Part of a small language model's weights: vocabulary 8192.
Each number is 500 + 25 x the weight over its row's rms, rounded and kept within 0 to 999. Layers, rows and columns count from 0. Numbers have three digits each. The size before them is the row's rms in percent of the matrix's.

# q: layer 7 attention query, 192x96, rms 0.0665, rows 98-134, columns 0-95
# k: layer 7 attention key, 192x96, rms 0.0664, rows 98-134, columns 0-95
# v: layer 7 attention value, 192x96, rms 0.0665, rows 96-127, columns 0-95
# o: layer 7 attention output (transposed), 192x96, rms 0.0821, rows 96-127, columns 0-95
q98 105:481495510496481497511503523511537494479503545500527500504501482502523515416480531476420512509503524450504481508490533484490469504490499500453529484494543505475488513492489509516488485457576484488478539516513483508475527519463478523504495523525512476461496535473511478536490491501471512518
k98 106:506511532489498468505510557497487476512512519477520528487511489468521572425504513462427486488515527522527458480502516500514490485521489524479531504494512506508493529525531498497438505466555461487480486513476506511491509500486479523501496510519517467459485511529519476511496470476494528500
q99 093:523486530484492480471532474512483522515472530496473499511498561504535496519520497542479491503524449486442468517494501493478498502558473501498504517507478502474505527497508498482441511541520469513465556487470509487496518495516458509510538492504498453538497490497498486485513539480522460446
k99 101:473480516538490509517485528455481518515522526495510525510520502518497482533543519502495500486524493502479464499536519484479526479518468489478485475522457495483508510524511493443478499497530464542485568485536510484506499476453512500501487536524512498518511497547504519491499563518539444451
q100 109:493523458488450493458482520529491522475477460494483505475465516516513540465462510492534455514522447508498498480487486526525485484477504479511481496526495541521479540460484513491489474479490480542501491530501468515483547477532502466500489530508512468462523495489519512517525509433493476535
k100 112:465509481522495525484480537493474552505464481464463510462478500522490515498472522487492491524525481529513480475487495532523492464476545442497489516512517507519493564466492493516489508481510511551519473552499477508505556476502529488530516534488496499488534501514500481541480527477458475529
q101 090:501491556544454450523535483490464542529474446475508510496494512511515485484483501469490468507561514483497494546500499497510517522500469522462511468491482508509513506457490430483540523502491513525509517514484501458467484507528501462472475500481529497485504555525501480507485521512492509507
k101 098:538462513561450527506494517523457499519477511516506466494519495516536513443488505518486530466529534488484463545471512514520526522484496462463473454533501517537492488501502511500511511461494538505512490490542496509423464508554508474503500503477505505491498511509525473496494512489497494491
q102 105:505491499544494493505494484489488518493543459525514488491511511507490464542446506473461542448509546473479480448476496533474507527495526517528508522513535469547494484473516499485466484508537500472486513484518520511532549460476482494472522492504470493542491483527530486516490499510518446490
k102 107:516464485531483516504543501429523532489531508506486511512516507518526445530490502507465554481481520463513484495491507537499516496530514497494506491500477471557515461488499475480488528545523493495490461507503545495542482436530460538499531516500500498526490505547486497506462500495478494505
q103 113:455444520499502482483486449526506472551498494528486518470545480532519522508511463533499494481503515514510525491471462521527485549487492480505486475532497527443492501522495515512515513501489458513523459474522498494513499484504511458484578478483499481485506506512527472528470541468501520481
k103 110:468473540543496472512509450507535478511523500535489523485483496527454542505498466518542481469450492508543529466485496536531483541528469519475494481515501481457475499457482521478510500483496474512498495502512491493478518466527519516499552499527472502486491513488529486537509556462514495502
q104 104:492501468459518492576533503536510466488511506490496521521485482540481514485455523550504501494467470534480505529505542509492525524507513485507533474547488517457460508502479466474516484475487516482487480490519477494504509494570540499507534461530504487518477485491504516487483541492462475483
k104 097:464510503465530485532526520529496463531505520474518525508498490549470520485456476502528497519495480502490495522549496477473523503505531462508500486546474512454467497527492511481529498516484480518471487489495541502437496499511529473469527504541498515528462519490490534498439487465450491498
q105 095:483531512515498486482491510500519470525497533545513495483494510505524508495545489506530516491477482508468483492490476518500481453481484471463526542480548501509489474540491515438460483482546517458486484546490486491529452441484504506509489503481543517492480522527459517514462547484526513504
k105 094:462471518485528452491451471491496485544513501501548477484461471504526474458478489518511502471534488482533477471487490540504527483485476485531511511501505531461537486540534489488517497521507501502527530524478459517532463483484467511524502528492536487516483528501428484500523535508496502521
q106 098:524506483524491471485478512505507484476468491491502499482491502485505489506493489526507497506508504473520494465512494523537500544479461511486470495478563486564557535499471537517554512511485480503535481542451498520472503490480497472526514468548489461499466451467509496491485544505502496451
k106 096:518492514526477482506545527511471512479512451484464485479486524520493492498466432510473478508554500512495537514486545552503508483484527520476549539531554535519535487470522501460496513478546508544491475521505528505534495496493500479513505507499499511499498454494501479526515533523524498487
q107 102:492449490499521551544509507544463492521542514493523516504508509507444544527487508533496528483502539504526527522442477496477483491523487480490473504492512538509501497519480501482513489503509495486520425544518471501510530492496500474443454488506490531532519516501483468501510522475471478477
k107 099:481476484477527551543487461524482518480527512488532522517465518507481521482477528505452487521517470513543511496510474475471513535491497488462467491522489528487491483487499508498520540486515488521497431516451490480512497533536480500515466519549499527542484514478509471485483484463513444486
q108 103:478454507464525484519514487498438504470482505544504476531488519521506487489509447535545484475484507531505503516512513496487510524538463483481502520491513480515517535503481524471475502485477538532524530526516508469528511507534534535520521492458508533484475497441494505470526458519485550486
k108 107:484442545484496526499530479500456494502508520528504513536463491515506494507498461514524510477484474515488511516498491454499502503535446437481504540490513480500501521538511492468517501467469539524488519538477526460511502523499524506526484511468497508539446499447505484469513481513541533486
q109 111:531448467468493464490505506498509476467510462513495493519518517529500560515482513476426467472475514486489507497523490508495487496493528525493487479549494516479483526521480529538506463520532491487551454484500492495501523484489485509517565530480470524515497491510463483508496530560499501477
k109 106:543453513518514497491500488507481500502511495501496483517500544494527593498473474488453521508473502472499526528545515531483522509506540519509513502491509489438495542503482503537487510488534456464490509499502516507513513472525512518506555529492473489480493473476447471505481509547515490470
q110 095:479492446476512496484503505511453518549479530545459497481564488520518482519446546538498494496475488461518465531504486506496512495473463520490474475495533501458526515505460506472477546494503544525496513514501552495489485475496485497508466504463514514475489496524536505480523490493471521493
k110 107:470484487531531502437485496506470500542440487521499543492507531482526490488487516490498477466473504510524464528527462519493535480471462514469529465482500498485530498485513544486518513489494497524502512530486529481537465479490490526541501464468521494517548517507552546527520498483498503472
q111 099:502485547486494493481513533514462502463560508497452496488501504489514497490508502494547511511543493512491461465507539516517517476507558546462434509487484492484504495506510506493488467498475520506512446497523532477468537531503496491467477502518529478479448547468510487493524518522506493528
k111 099:523413509488450483499478551466525525468511484474479502476537484473526497497478518496556516459518492537509505513522518500486497489482527515461502500467468509513458528497505504532493503504462538501508464499479488508505537557535513517474518503516510536481476541491496515492515511461510475502
q112 098:520487467545488493516492477487475512441483493505517540468469517496521508456513497510493522506485491506519549541489446519507506530474484512504489471468477475460526494502512489498522473460560472534481479493495506522492519479481434547550491498455512483489471510498514532508498493462509484518
k112 107:526473478488497500511550522500506567452454496516553507497485509489475529470535479519510512501494542517501513517453478498472521472474471495529446485490506506470483505503516431489500499480519474519480512511463494479501496494447482529503518528503529461509539491487504519485524517469502543522
q113 118:486514511459508497514506501500507532523538499506471485455483484494557492496522530490496468511480534478482518571501524469540530503517514511500527521482519494527476508485497511471510499487479504514441492471471492452465524495467513490491513476448500535536441513505510493495488513519463502567
k113 105:451485472494505494526482505481499557526495497520469504495535482479542523532458512477479501490501527474498500570492501495501508491498476490522526491493541476509517474529472481480450489471492502521477511460521460443450497535484539484478498508491490496467471528474472508502499476470466497551
q114 108:507511510507521509541490482523557480528541486514469483495501479509499498482546505506511477552502487522553510521485492521463551525497472453464516504528503484469484503453496520507491494526507528462503444504501483485517517539499488467481513559489510510474500490501468493478475510462456495447
k114 105:486500499482499505502478518561564495545505487518471507516508488516464516495522471488480533552543474507543482529485477518499519475550490512489520475516480497478481489468525505452511484518476536480486463454490501475526521541515511444496495515470527459492502485486475514477468513495467520477
q115 100:486486521502519507492531481469514522530500565504532505490507519459479519484511467491504505517470536497465503469541445509535502493527543460504491492495499497509496543513491497513468485474477519504481500501516520467531528554468484498561528500519500476494514461479517538464491510547459503541
k115 099:503526500505461537510527530497524511497550516511485487489510518465480497477469447528482529499436487482477521472490483477520530503552521488466534484499512517510533514529482498511499521482501537507486539472498473479530507522437502509512540486520518455482526532460512483475483487532475479541
q116 100:523488535492501524497531508510512473503465479509508460500483517507459472551501495550460496486481490457541515524460537504501515499521487466529508469488514522475493478489523487454528491506463487431487477550475463512514494500517469502524523528539499529454492512487470509472497510497532484537
k116 099:494501510494520549491479561503450469492482470527512477513483526497493485544508473533513497498498500485528449523498524519535531519506464524549504537503450519465528503474530517450518495480493480483525478455486469520514524496516463472506485512519505537500508519447495496472469502508497483538
q117 097:479529516498471501523510528464495484531538491493493578500451495496489476493533482482497492519498518503508456511523502480524535517503492546526498470484487509491480496543509523514492467540495489449526558478528485483477497524505423538498528487481468517474500500510560497484495490492485483506
k117 098:503528516486511487562486508493483492480475494515422541511523505477485538472520491487509473512488547537489507516533533520550508540499491488515501460513480479501502520507517515482494496569471484477472525514507521459485531471501460529457528487511496504495516498510547511480519510548504524517
q118 088:475473491477480543509542496467525489533475519473468460510479487456454530478470501466541562481492473496516454505491478485507488514533463502493544502512527517465513489487488481496505514498529515521512469488487439498462485478526512483543477498506527447510494532505476519489518474521505517516
k118 087:457526513525507523524552515503479472509481522472537452517572504488471512483480535494550517503513451501529483477462477483486441494490504465502528461475488490485522479528499513511512539475526495509475491464507479535489515519473509528520451486480507490485474499495505542502517529522501491474
q119 095:524438484460503506484514446531549448462527510487520520494509510505506495514464534490526460474496523484458500541493500483500485517487508483509490498477501481520523475461467479464528469524521500492520528492502505532524462530484488504524464472439518499511527484485455502499488551504486527490
k119 100:481501508477486507538489451519470501461513490499550529514549519501494480505520539486530537484515504457508479516544516504531522524495491466506493471516558502487512502466466562480497495479518495483488500544474518533511465499512506487482507501458541454508504466465480524495487497489519560496
q120 100:511473467486497516519519469505526486505477466470504487490466504497517519499482543553507511557502520528465474484517497500486495501515512511544499520535491485472477484476486491468553477508463477500531514513516537506473472471466539522446511491523473515574522511534513466504488457495483525516
k120 109:479430452521482533516492456513549467482544492465487441488499505482502520508470562536513518541531531509528494531502527482536527500471498531529473512522486514493490515504532485489505502498522543522477489505506529534486488463478510484511515478483491506511488510509527508479473454481482476498
q121 104:492489530454478490522488488527530532522516537504529475503541467499530522517514533526532480474539494516519481520472501525508565501525494503469522475495482527481449421495495493515544511520508538497466479493529455464466500470493488539503490522469530512501514492510512481519508480512475508484
k121 109:472490513498508505506485495528464524513515513469538493462503506496483540522500523493541511474509475543520500513484490500489543544541494518545522448473462476507514475533484493473498529548495500457497444480562483463479461492490530487481485500481530478488512519488516522519516498500506546462
q122 106:526496482489499515503514521449499428526470476553477478503536511473473488525519521487495503515509510491500498540479568493491508540487477490532469524540460495498483497559495463507469489522489508518509494487491510456473505481463495523511495467521530470501518495527504498544488447462497518491
k122 098:494531512503474497495478456515527451501491517532548503499511476492512514529478486482529440480507473482488475573478549470464496529466498515517494506506476505531472495502526450508494497488495479485516525478487503501570507500508512532477514482481471455467542518546510493529499520506479483484
q123 090:497499512532501436458526530493517509519502484483492462482489569495520473480488503511470530494504496505516539498529483480452521517500542487518505506453536484491457509504505483524465479499501519497486506479452457506500473540491516545525524481474460498479496514541531482492480500528470484553
k123 099:501528564499537465493523543485519508504498507510476449485525525509472523508508525508478545476471534487503472509533487498476500524511500493520483468537537512480472465477510478495445498520488513530503524429499456493517500461470466501504493542457478501494474533476503510515463501506532502514
q124 110:513517463491541502468477510493418518501481543489508517522471526504548486484507463488487529479559476511497453489535483488506477472465481458486468499505511474524514480510487488503500508521445510510516510500504430488536527508487489511526505510500555501490469502501518494501543460491504494492
k124 102:514517466480534526494557511500462535481526519534477479509495492508541480502520508492464537487501467523492463518538540486529506484449528477491509494483489517486483519514520472517520539450455509494497498551501473479521508490457485472514493477523500511494490512535488466525567540470509508496
q125 095:484533549481499494475525487503509546490503510467484457486467520517523450456491495476457515509471490468469502547527494533542522519486533501522479505484519476487506511559498504498488516464503518494545474531522478519464489483520498510492467498508491504543560469464499526483532490536484497511
k125 105:476517452503531481447508537500497568498516547492492485504473488477489498465445493467490498495501497471452511523525495510505433563518475485476509494523482514479497511522486538525491539476506537501542485498488496504479513470472469543471482511477498531505511472485528489509469495507510520507
q126 095:474512554518507547563504500496496485508508516483477522496466449471494476486494500503494500485495446452499522536509462488521471497491491480498499467477523473525492539506504496469485453492494538488500509496495479487469521501494516553513524540500517546510527532501551502487541523534445514499
k126 090:486509551503539500544482479470510536516490497495460493527454483482526516461481482496469522495525493533519480501519507493501492515486492485497473518468475511517495515502483540453489501449486495506485506473484506464519461476493540543474485510481523495526460476481512531470509545481413522514
q127 097:480547533494488523499529467464483447449491488523517495509446519506568518516505488538502458534457483457527518491497488505534480497532494510501493500490457496517511509508475496498482519519487540515505521471493455528502493470555533472472479515514503506505494503497558485477533499480489524494
k127 107:498534517527479514514496493437490505461513500561531498476449494509521528524469508533523450530504513490524444475530509494507474482510466516482522488528521503504495520504468506492530488523471515526514516508493514509480526491490529484484455503484472533531501454454524494497537506494453537460
v96 084:487483501451518484505484503485514478537434483516499508539529486500515503520494495488466462491509521483492458511481501525481513482523566504507507495495535511466506536440515505499480503510528516523540483490515538511483529486517450510469482509535533530504497545520518484466571498467502501526
o96 083:453475528467507449507481490474520511467508519470524528449538499480497499528500471504473443509488521520497541495502519528535492461511526520480486539519499496507497442459491514534492499500519471533451484469485502514487482486486482529516535464562461500513503467523492487528525508506493496492
v97 089:519553523544502491478476541553500506477518525462506487508481520560508503518505488506508490521484469497501449468497495524506486519508508524454463525506540479451489482493471490518502537486526553513492536499491542516499483495497518527480517496461540528471487536487489510482490486530498440483
o97 096:487503531517480496502486564488489506531505509555470522502525483509544492495512443491491475483522523485535509565487544468509490549509511524517517524503520470542499498520484528474459502494467473530518543503484503495498550512473441510514530514498496497457487507471513502489514464507527494521
v98 078:513468499498473522480512529497498503509522471506522523510451493492470466471508492493476458481471514505550483533533520490509499513486486476504537470465503498474471525475513486453486462430498485513505493497539474470496508559466498533551500552526523485509526504529523528481529536508508517511
o98 084:502529456514474452486474511519536489487524501468511479492505530467488461551514492514517491520520502500491493519497540567491502488468536512534485534515490522499482474507480519487480510495487468508522486483521535505503481436481484501473489509548550473530536502558528497490479506495509447475
v99 083:515523516500524470473535510516523549511513486542573532508506502506525501502500497477478469524475508471499501499529512498506499523518490498480500497495500486484533553482473518535481590499477514549494500516452524516489487501449480462465486532474481503533487513511483480512470534524488470511
o99 082:502505515519495541521513480450484466500510524542495511494456511480474498535548466546538517485520508506522482487468495482477520511493499505486499534503501480583504447494477493495517520526461507490474513479482525519500481527493506511516478478523492515478421506500496516508453464519526462506
v100 084:490511518484525495548494510493500506508502463485551526502496487530508527508506509489433474447469547530465485511541427492470485515505475511495518532511492478524509472456521499485519514470492475470499492507543512529517518500458502523511482528491491548523496485463517471510536534524485474493
o100 097:508518494523449473523496485498501505503470490498479522514507484513469460522479484451558498508514491524490486458502499526543495452526531467485501558523567469516492519461487502514511509499491484506538482526516531475508536548501507473480501481495469443534501510472465513532515505486511499527
v101 077:502457487545505524494463463504516487484482475499481509448494510511515532455518531451524545480471527502448527517507482504498489507528471493506505545504477496479479479511452488494560540449489498495511521484500498483495557520478494488474480503461481462509501516475452503535476506517484494497
o101 082:521509516541465535515490530480519513524503521493487465480454446486482503484539501522504519527527502527522481498501519515527494492474480486489523506487494523526480525506515510501511558520516568496517495509583561511499502517455510496527511519489533506461500515514488492477487479529473527454
v102 089:511469438492490474469523470478450495473499501531550504489529479536496546517471494486493497507510480494483494468482503472532507517526469506482518476572546507462468463503487469500505466485513505499475494509507500482489516551503536506490523516474476495510552513466555508466515493509491523485
o102 089:500459522490491436463447513500487492509515435505502432502495477487496510480468483449494519481514509503475526491485528489503494508517496498514504517493509526494480503480514468521529471478444526487510462519450499500548509517547551477496507519514471481487508503500442506481488486532507470494
v103 085:514484508503492500493520490514451482509467499453468483468479522516516498491453525429509461504490526544502468521498476494469504501536503501476533498497457489454499519466481489469501516517516424523521561515482520464497475526499505493492499485523508482498482478537484460513529542508498510514
o103 083:514516531497466525505500444486568495496546499499505508485479509484495488530520480495529466515477511488533498534478538507520529513503524462507517486527494534536497459548504548544501483506509520469539528486513515509521449481500506505517527512482471544522529509471475540486483470503530537521
v104 097:511538504500509520480475517534453503469492484521517495469503523444507481506491551516553522526512509452507476485489491499491509486469523502532485487532516509523493482529512530467475464487478518546510534487518476499520553501528491513447477531507521488480482528480548481523521461460503463475
o104 095:529423469512506520492505492503498495493527482501522515547525457501458508473488524512491514438475479493456518481489524526467472535501501561492507506505533498506486503534503502532484485477538495475517495511515518510489513471503459557499543538504467449493493529492500515523499485519523491461
v105 090:477522473489498508534499506503468476487511517477486510498515459531534502444524507516527514515435531461490533513482540484497462486508521492549471490516510535470537475501529465497535520509487477476500478494543506512522505507469545506489471565532495498485501486485509513554487507527527502538
o105 090:472483487459484484479469481514520495539497497520519509515455509520516463488459491506505497513525521531501475489508441529472544456520505522437513492500493477448444507508498538499471545513472511498498478480517516487502459493499455505456500549495499470482488496492513498473489479533488539467
v106 089:510444490514512495493496540462465524494494496551482508500514504497491509498448503476448470480495509473505499458510528495493475502521482513551498514578475540509471480471474486535476501507529488529528494510456507506525448517477521510524508479522518505514517505525492492542474547484489506460
o106 086:513499487479544533484498499486491500498477524483505471500449505499458525550513474496530481522544498548502500520514502515473498491526502510500482497497434519506486540491464490555561486489473497537490507533500512475509488521545540509524494492523534525521493510449522484534485475499511539546
v107 082:531487502504503475488507508509483491554523478484477509490456473485489496516502484484489488508508540513508512504511496516468460526495566475506479509562435503535504502491509515516435457556507516523492490462500538521509486535497478483532480513485502509489516457491515528471517539534472493460
o107 088:486518469487519479513463415525486450541498520521564488479500507494461533530498504509514485512520497488501479516465483505494490499495477508532486526503499515502547481497483469459507505460530501481507517510498467492477507465540554497501481504486516482488525484488461528539502517452555507490
v108 089:507469453487500524480511480522465487509456460466496534531449491500492518497537474472484493465490523458489507509557496533528535488518486481495505478485521498522448493480481469508507507505537542523494501508521553506485514513494477515514486531509457546513463495533500493519512475545487541469
o108 093:480521485488461465482539496527537479463472516507529494486486477459494508492534501495530476520498485507493515535509521542519492484469475533473490522505574525513543489436486498496497490485519526499528490523496487527486500497487494448490419514510530463495506465517493497514490492520499536463
v109 080:497483510498533487491526521488481483474488512540492490469473495527479510487483557520466491523520503541500518447499532446488510495470532497493508463504475471447497450493504475473484470474542489472513549519505549513446493464499480499488491512482476519516490490488500537538497451511537500511
o109 084:490552506469465481478474548487535543507516464518471512501506484517497547512455511489528472498498504510497524506479473493523533487482557520444489506475469516547481534530488494539518509525481481500533481511506485525473529499505515463487492526488500524453471539476542520517474483502502527531
v110 087:485481527453524554471484451461491501463444484490495508498464520515476508479513498479494485532495476473531500486503471519552507512492519449519546509495564499536462512499532491493481555469494478539515532508520528479491485485484525475518503498518522485491484512477478459507514485526507490483
o110 089:517509534486491531486512489512526527482505537495523530513532476435533521554560499486527488496525505498502489523509488510508512511500508529467479504504511535528519467485509471546512498516504522465498500467519510482511464521503446464491463484491513475519498526491516475446502467562509454470
v111 088:495516489522495472501509483532527481531461533503486515476474538457494481497509532492472470501542505446515514454491566491513475519514490516526491496498466472530482528468542520503516463528494513500494519514528495484489498548494510525532482518470459556528477510497511515523495544509477479552
o111 093:526460470474492521508486511534526492501550509518508479506482503493487558514532517509538454464501473493555494501445521509462513503487534516463486491526489513483533504486488506493537488529534483504531448524514511536475489488487468488506471489548512506477478509520469504527481532455499491449
v112 075:508480499513485514509495508482500495502511523503503507524533504488514529493469459520530473504474541498504539500477486493494470460493527447482488505443479503529479488444496495531491540532550436518492520519523543481499504477478489495484477578515503515456541508507490467526500466483521517498
o112 080:467513505490500517491506478528522498500480509510513522480494475525532475496468509541523461504522531494479571551485476515507520457513514496484539532505482503557506499449463470492505521518487503514491517485510541486471434505489484568502529545492490486488512497506532524474480466506494495533
v113 092:500507495532483497502490502512499543511575491528514555483495506503448526491493514538503524462465523459527483479517509528506434478497503486497510479535512532503506495543499503475504510479514510474531470502476542509527503486498534505525516480465458552505524477535473482466516535516472503480
o113 092:484540459503495518490505504539493497508457492484546514510475491515502500499480470538518522508515489510539468548501487506468512458480526531488503511535478526464491509520482479493537480494455514520499531507530503504450561564512517534461492510483508464498505522504473473488552508490549489515
v114 087:479487531518491520490537508498516532485513495469484554465458489449466486506538514538550475519490525448483442499512529488463524457489505488503491489532503489517493475470491495474505498494498513459493521486548463483519506514514508456473497452565516509506497540512491517484510497513511514487
o114 081:490525447474498496497480511499503484492487498484546501550484512495491530496489528497460532494513494441489456522499504527513460488452519485478492542537520521520515502514475524477471501532536543536501522468490482487493472492460475521499505546558493503496514483509538496512516494533489517434
v115 083:482475508498475485533500498533498574580509480480492441485498454516503485517469501480505532516502546474490475504553492511511565531529518524482552479495490487515500479502492452515495490470465487488463518528479496499482476520514514484489516485516508493494528506489527498490500457516495530510
o115 098:489533501553502480501514473475476498466474465519510500494511545533493511521475445463504545511500505527521546477507463524548481500477473481526469499532490508507568484495498508503498508481504472506538495514494504549538489524539510494515527541502463526501537449480514500463486516488508502513
v116 077:421499516464517519503533505502511485482437507511535527521477516487489505526494485535506484521505523520460547499506462483486522532534529474489513509485475459503479479499512506512574508516489526471488488473521486517486536498509525496499512525493497491467485504531510549508494543555463511516
o116 074:505500509522484496459477486516497551514516510472510465486513536508496470502478563489516490516543492482526495526499553462491482493473501484480549494465549518509525513458502478502519514528515500503542452498522491494510487504480515467491468515538463477515468543511486526495519512508458466440
v117 081:517492551476489524488528487491503513537515517501503472467517504514507494486495492482486511475485541472516492520500494518508512546519523462508457509518491524466507533534566537522535525482521463509489477485547535461522465488498501472495463492481481471457445502468463513526462486465491470492
o117 080:509529533506493515530477512500447477520467553508532520506505497528502476479551526494527492498539491559486486525499495514463517504475481472478514494498480498497475442508541539528533526490505496494498459467528517510495424521514500478511479487469509515519511528523499480522518478531492528458
v118 085:514500478517551474457496484506462464498452536481486487484526505489451508469517547533500516490476523492504514500503470517553449499508500462475453508508512460510527515514455493495516465504535473542520495510509547513544507484531522500467485494506496489527497502491495549518490540539487505486
o118 086:512492501477512469482503480508514535493500498483535507490510472485518495490541537530532519518508517513505485549464531468502558462508484495466523486505482475490513479523500431519499520504492537498482516534519445473442511510436488458495515490494503503453491534514496503520477487474485552507
v119 078:475531507506430537507492524519507503520550473451498486485518537495508539512525551476519506467480516503474467469508469505506477518489493531516488489487491534475499497511534509517504446500455486530509492480431499488509505472549508493477473513516544517549475501487527496489475517469493491515
o119 082:513469493547492518496523496547460497510474514542484526488531461520459538511538509475494488475477487517514507497466495488497516493463515482531541465516484480449512497540483539506479487483504513497475512509546521494529509520475527536498563513517467478551518463493469517517524526518517526489
v120 089:493520505502507483509464487494482533493497481493498519489518510518528444503536547496468476517482504493544528490508476475529503508526545476501489529454510500466467509481520508524482491477511504491478484489440505502526525486522524493521540408520455484543518466495474509502453507498512538486
o120 085:496506501509540539526472474518506522532477466510500466488494481520488534526540523472555480497513476533522496490516480483482521528515485474491497477535493500482468493491496507516521522535486536430472477523519457492446538510513494481469480493474511565515467493522531455474516525507513506489
v121 090:463537516502465479528512512509463499525517498518506490476521485483562479484519480487513497487490505499470533533458442501507496518507559514488480530481477480526490504534540452478566491520534495461522510519468539533531507491525535480511466479509493513502505515526496498453472491486508502473
o121 094:489501515551493513491459457482487477505501479520516489469528534521519496438487449487490477557493489514540521495492471480481515500468502455471479499497515494492510509519479495484511536516515509493480495526538488450508504547489471511504499492458457507547489488470516471467513516494576508492
v122 078:493512501481483498503525478475461513570497528425522501480493498495519511524465516520511481492502501516492491541519487497510493508497552532506469501476477516536469501487512512490573435525495497519483531497470475507517491468504489525484499490488419487516489513544464512491506514498511488467
o122 079:497483515519515520494496486557485493477499522495549472496459508537512509479496500458511549486481523503465517518499489503508494459460508459524494445500505487474532492504459490504511437492523536471540501485528482496493478497507470495497502468444449518517471483485479546503510534474491534469
v123 083:487463464480521518474469501483527468466466520521478501518504486518476496563466489503529511536510506521461475547481503523473538483494547476479528501508433503523488545463531486492484505519503493492533491536517528502507514472494500516486474516504463469531506463517474469558499519505479509509
o123 089:506489529524512492530515462488514538509500530490541471532502518452482519509458501484556514482524529494513539493506477508533520497529502480459517484472524527528540522501518492470517489502528481518476534470477501477452480487473549514551517482493496461514512510484485544450488524496462499532
v124 078:480474519505530495495509506479475485533526477482520498507526506534472533495513512478593459502524577487510512461463549521527505489508496544529499473530495480502447504471499492500469515496479492512475484542473499517488514491471492492538532511513470488496499490505499502446531484521492516513
o124 087:468494499518519486505477494515496512489490482526518483514498494523478483540516475532468527471527495461510532521483464492516520454530491507489451490497486521500497488444460506494547478487495518468510542492494544519488474506553541493465463513512530548512527507424515513481529534484510481498
v125 087:470487564483495499496505465484477449474510526480471487514488511520539478501498498528512517479527502520496490527537530530511550470515526480509505492469468513498449502491540482463475465515479533538450451510471509483478525542510542512503479488466522517500524517504534506477532519511520528491
o125 090:465472488538470506508492469516541554519518518536555469481533471487513517518494516508445531497537515476515525541506487507490508516500530479470471456523497524501535502475473517514456483485504462510500439508480463493516509489488505477479461505498493495485533508507478520494495528520565480515
v126 080:495503536538475486478481517505470505535516483507553480470473525498455481464527490521479505497525512498500451484527517470493492488471552532527516498501524496496489448483497545516515551473511501488469523484503559502485491498463518543505478460500463510514454498524514504489461541508468481513
o126 085:501519497502492499457474514509466505468482497542502517522488537522479499530523476483534505484489486516528482508504482484466476477471540487497483521526487526505521516477481567519451494547519510507538520518493501503504524499511449483479461539451540548469444497480485494517529507513514469464
v127 083:525461468518522511501513504474494472500454512500476521540484503496501503514478508463511562490517553538508496446506575452475551508535483487483522500513476466524472502491512527497523540515490520488514463513509498520497484545501496515463481502498499486519502516471458489536505456483507523516
o127 087:501521511486527503478513527502509527529507540446505492500491482490476513495496511523478480505517481483465497441517508514520484505507526486458508517497497517544526493498493518543516522455535495518484482510493504560509461501512566457531498502488520518475539475498492489518444531497418500509
q128 094:477497504467533503476497478489536526511520483480497472464500525513446455515476577522515508463482486528527480520489491529477522502505468547510491452492473504476495515483497504541549489492467512538507529473511499517459549508526496529456490501492488541497517518491494501481478493507534465529
k128 089:506484540518524509523508478472496567510493470487512471480508504487504489486499492500479517499480511555499479487562442497494476457515489524504488516547509512501470504514485499466501510496527488515494552476524532459500526537512506506487509493496455542528464468541467546517455465512478496513
q129 068:500520491505514483487499523447522514513457517466476541486497483455523523529475518504493480515482425491493484524546470550512476517507487529464495474507519492517484491474496512482508535519477474469464460467512541487503480485505498459493466527496527516481497445484486491487457471506475461519
k129 072:511488472511518494520513575477461502530499479499491514522485530503526471534490507528541511513490504472508519466488471547469480468521502494473486480485489493561474521499498436483482509469455470485488485530489505513544484469449523489504487551530503527494483500463489512472480496478478491472
q130 082:494544519497530487505480475458504507496529488509482513486450461534453448501525457470546482501514482454546512546513488498489515527490513474498529480484531505474516513504507481499528526565517526472450507519502470528488513506508540500458498482511503495506532478482473508474486544483486514516
k130 078:505520540552521455508492475499495540505510502469510500517493494526473522463497474477487475499520495512509534487478495508473538469497517494483517485533499483504512501483510511492479529553537505497459480512447462502494492512529562525472542508473518486485573483495483536489488461487511443516
q131 090:449508510484483481517472491508444515473486504471494540531484524513458496461497482506497533435503493504503491527460510452466465490527438524499475488482531480484503503520466506470444490496508462499512532508500464523484538517514493485510511493524533511514532506458513493518503496498513507441
k131 091:502501515539490488505486475484460531507460515517506508507461488492519485478467520494509517507531471493507496548452531541486530445491492489470508501517544528481508492510484547447483503498469508529509499500507495491522527465518470483540567549527499493552484502495472489503473499555483518484
q132 079:513494518516499503484462448523495471473458492568528493542471498517483477541476495485519450495472505473548528467510476493486480473484470513513542521500482489473508509521507506498535461511484518482508503486448541490490460496473529552477480483494536491499490505509492483506493530525547520465
k132 084:505456531521509499505496460482532513496493475507517548473510520517495510525514500535490449463516488486540522514503513501540489482489465515469548535541519496473503468471512504503528465527506484443518521484455507546551481506518488514423526482483490481508473492535528501513515510493500500500
q133 103:476490537424544465493502497532524478474483473513473512502463494545504480480468493518499476503525460481498526525534531456538509503523462535480510500472483520506480516536468476536528463494506502542509488466519483524467513544526489492502498482505530500505482547492502543473517513489476507492
k133 091:470498517520551532506475522527485479477500489482469504491513483521477491497493493521495495469507496482540494494468575523518488494542511532511504460494559513471458507505500459503497487509505479485487493483500526459486488563548534492492478504522504528537524487508477515553443508527478524524
q134 073:472525469525537517505510472485516526522480497507502498458475490522511516507500447517496515491455509504497465471441444509466530481492471489492465510539486500545490489546484473489484549518464512484491518471534512509519496469473524528502533496484442507484501502555467505533487488494526498473
k134 072:486572519492501482541522470493479460531519516487544491485507491533537484515494484507505528449544521482472515509503457487476504492482483477507482500526528517550480505475454521479532529480513483522506538494504470509467456529517490453497507495471469504512492504501494490531550485464486531474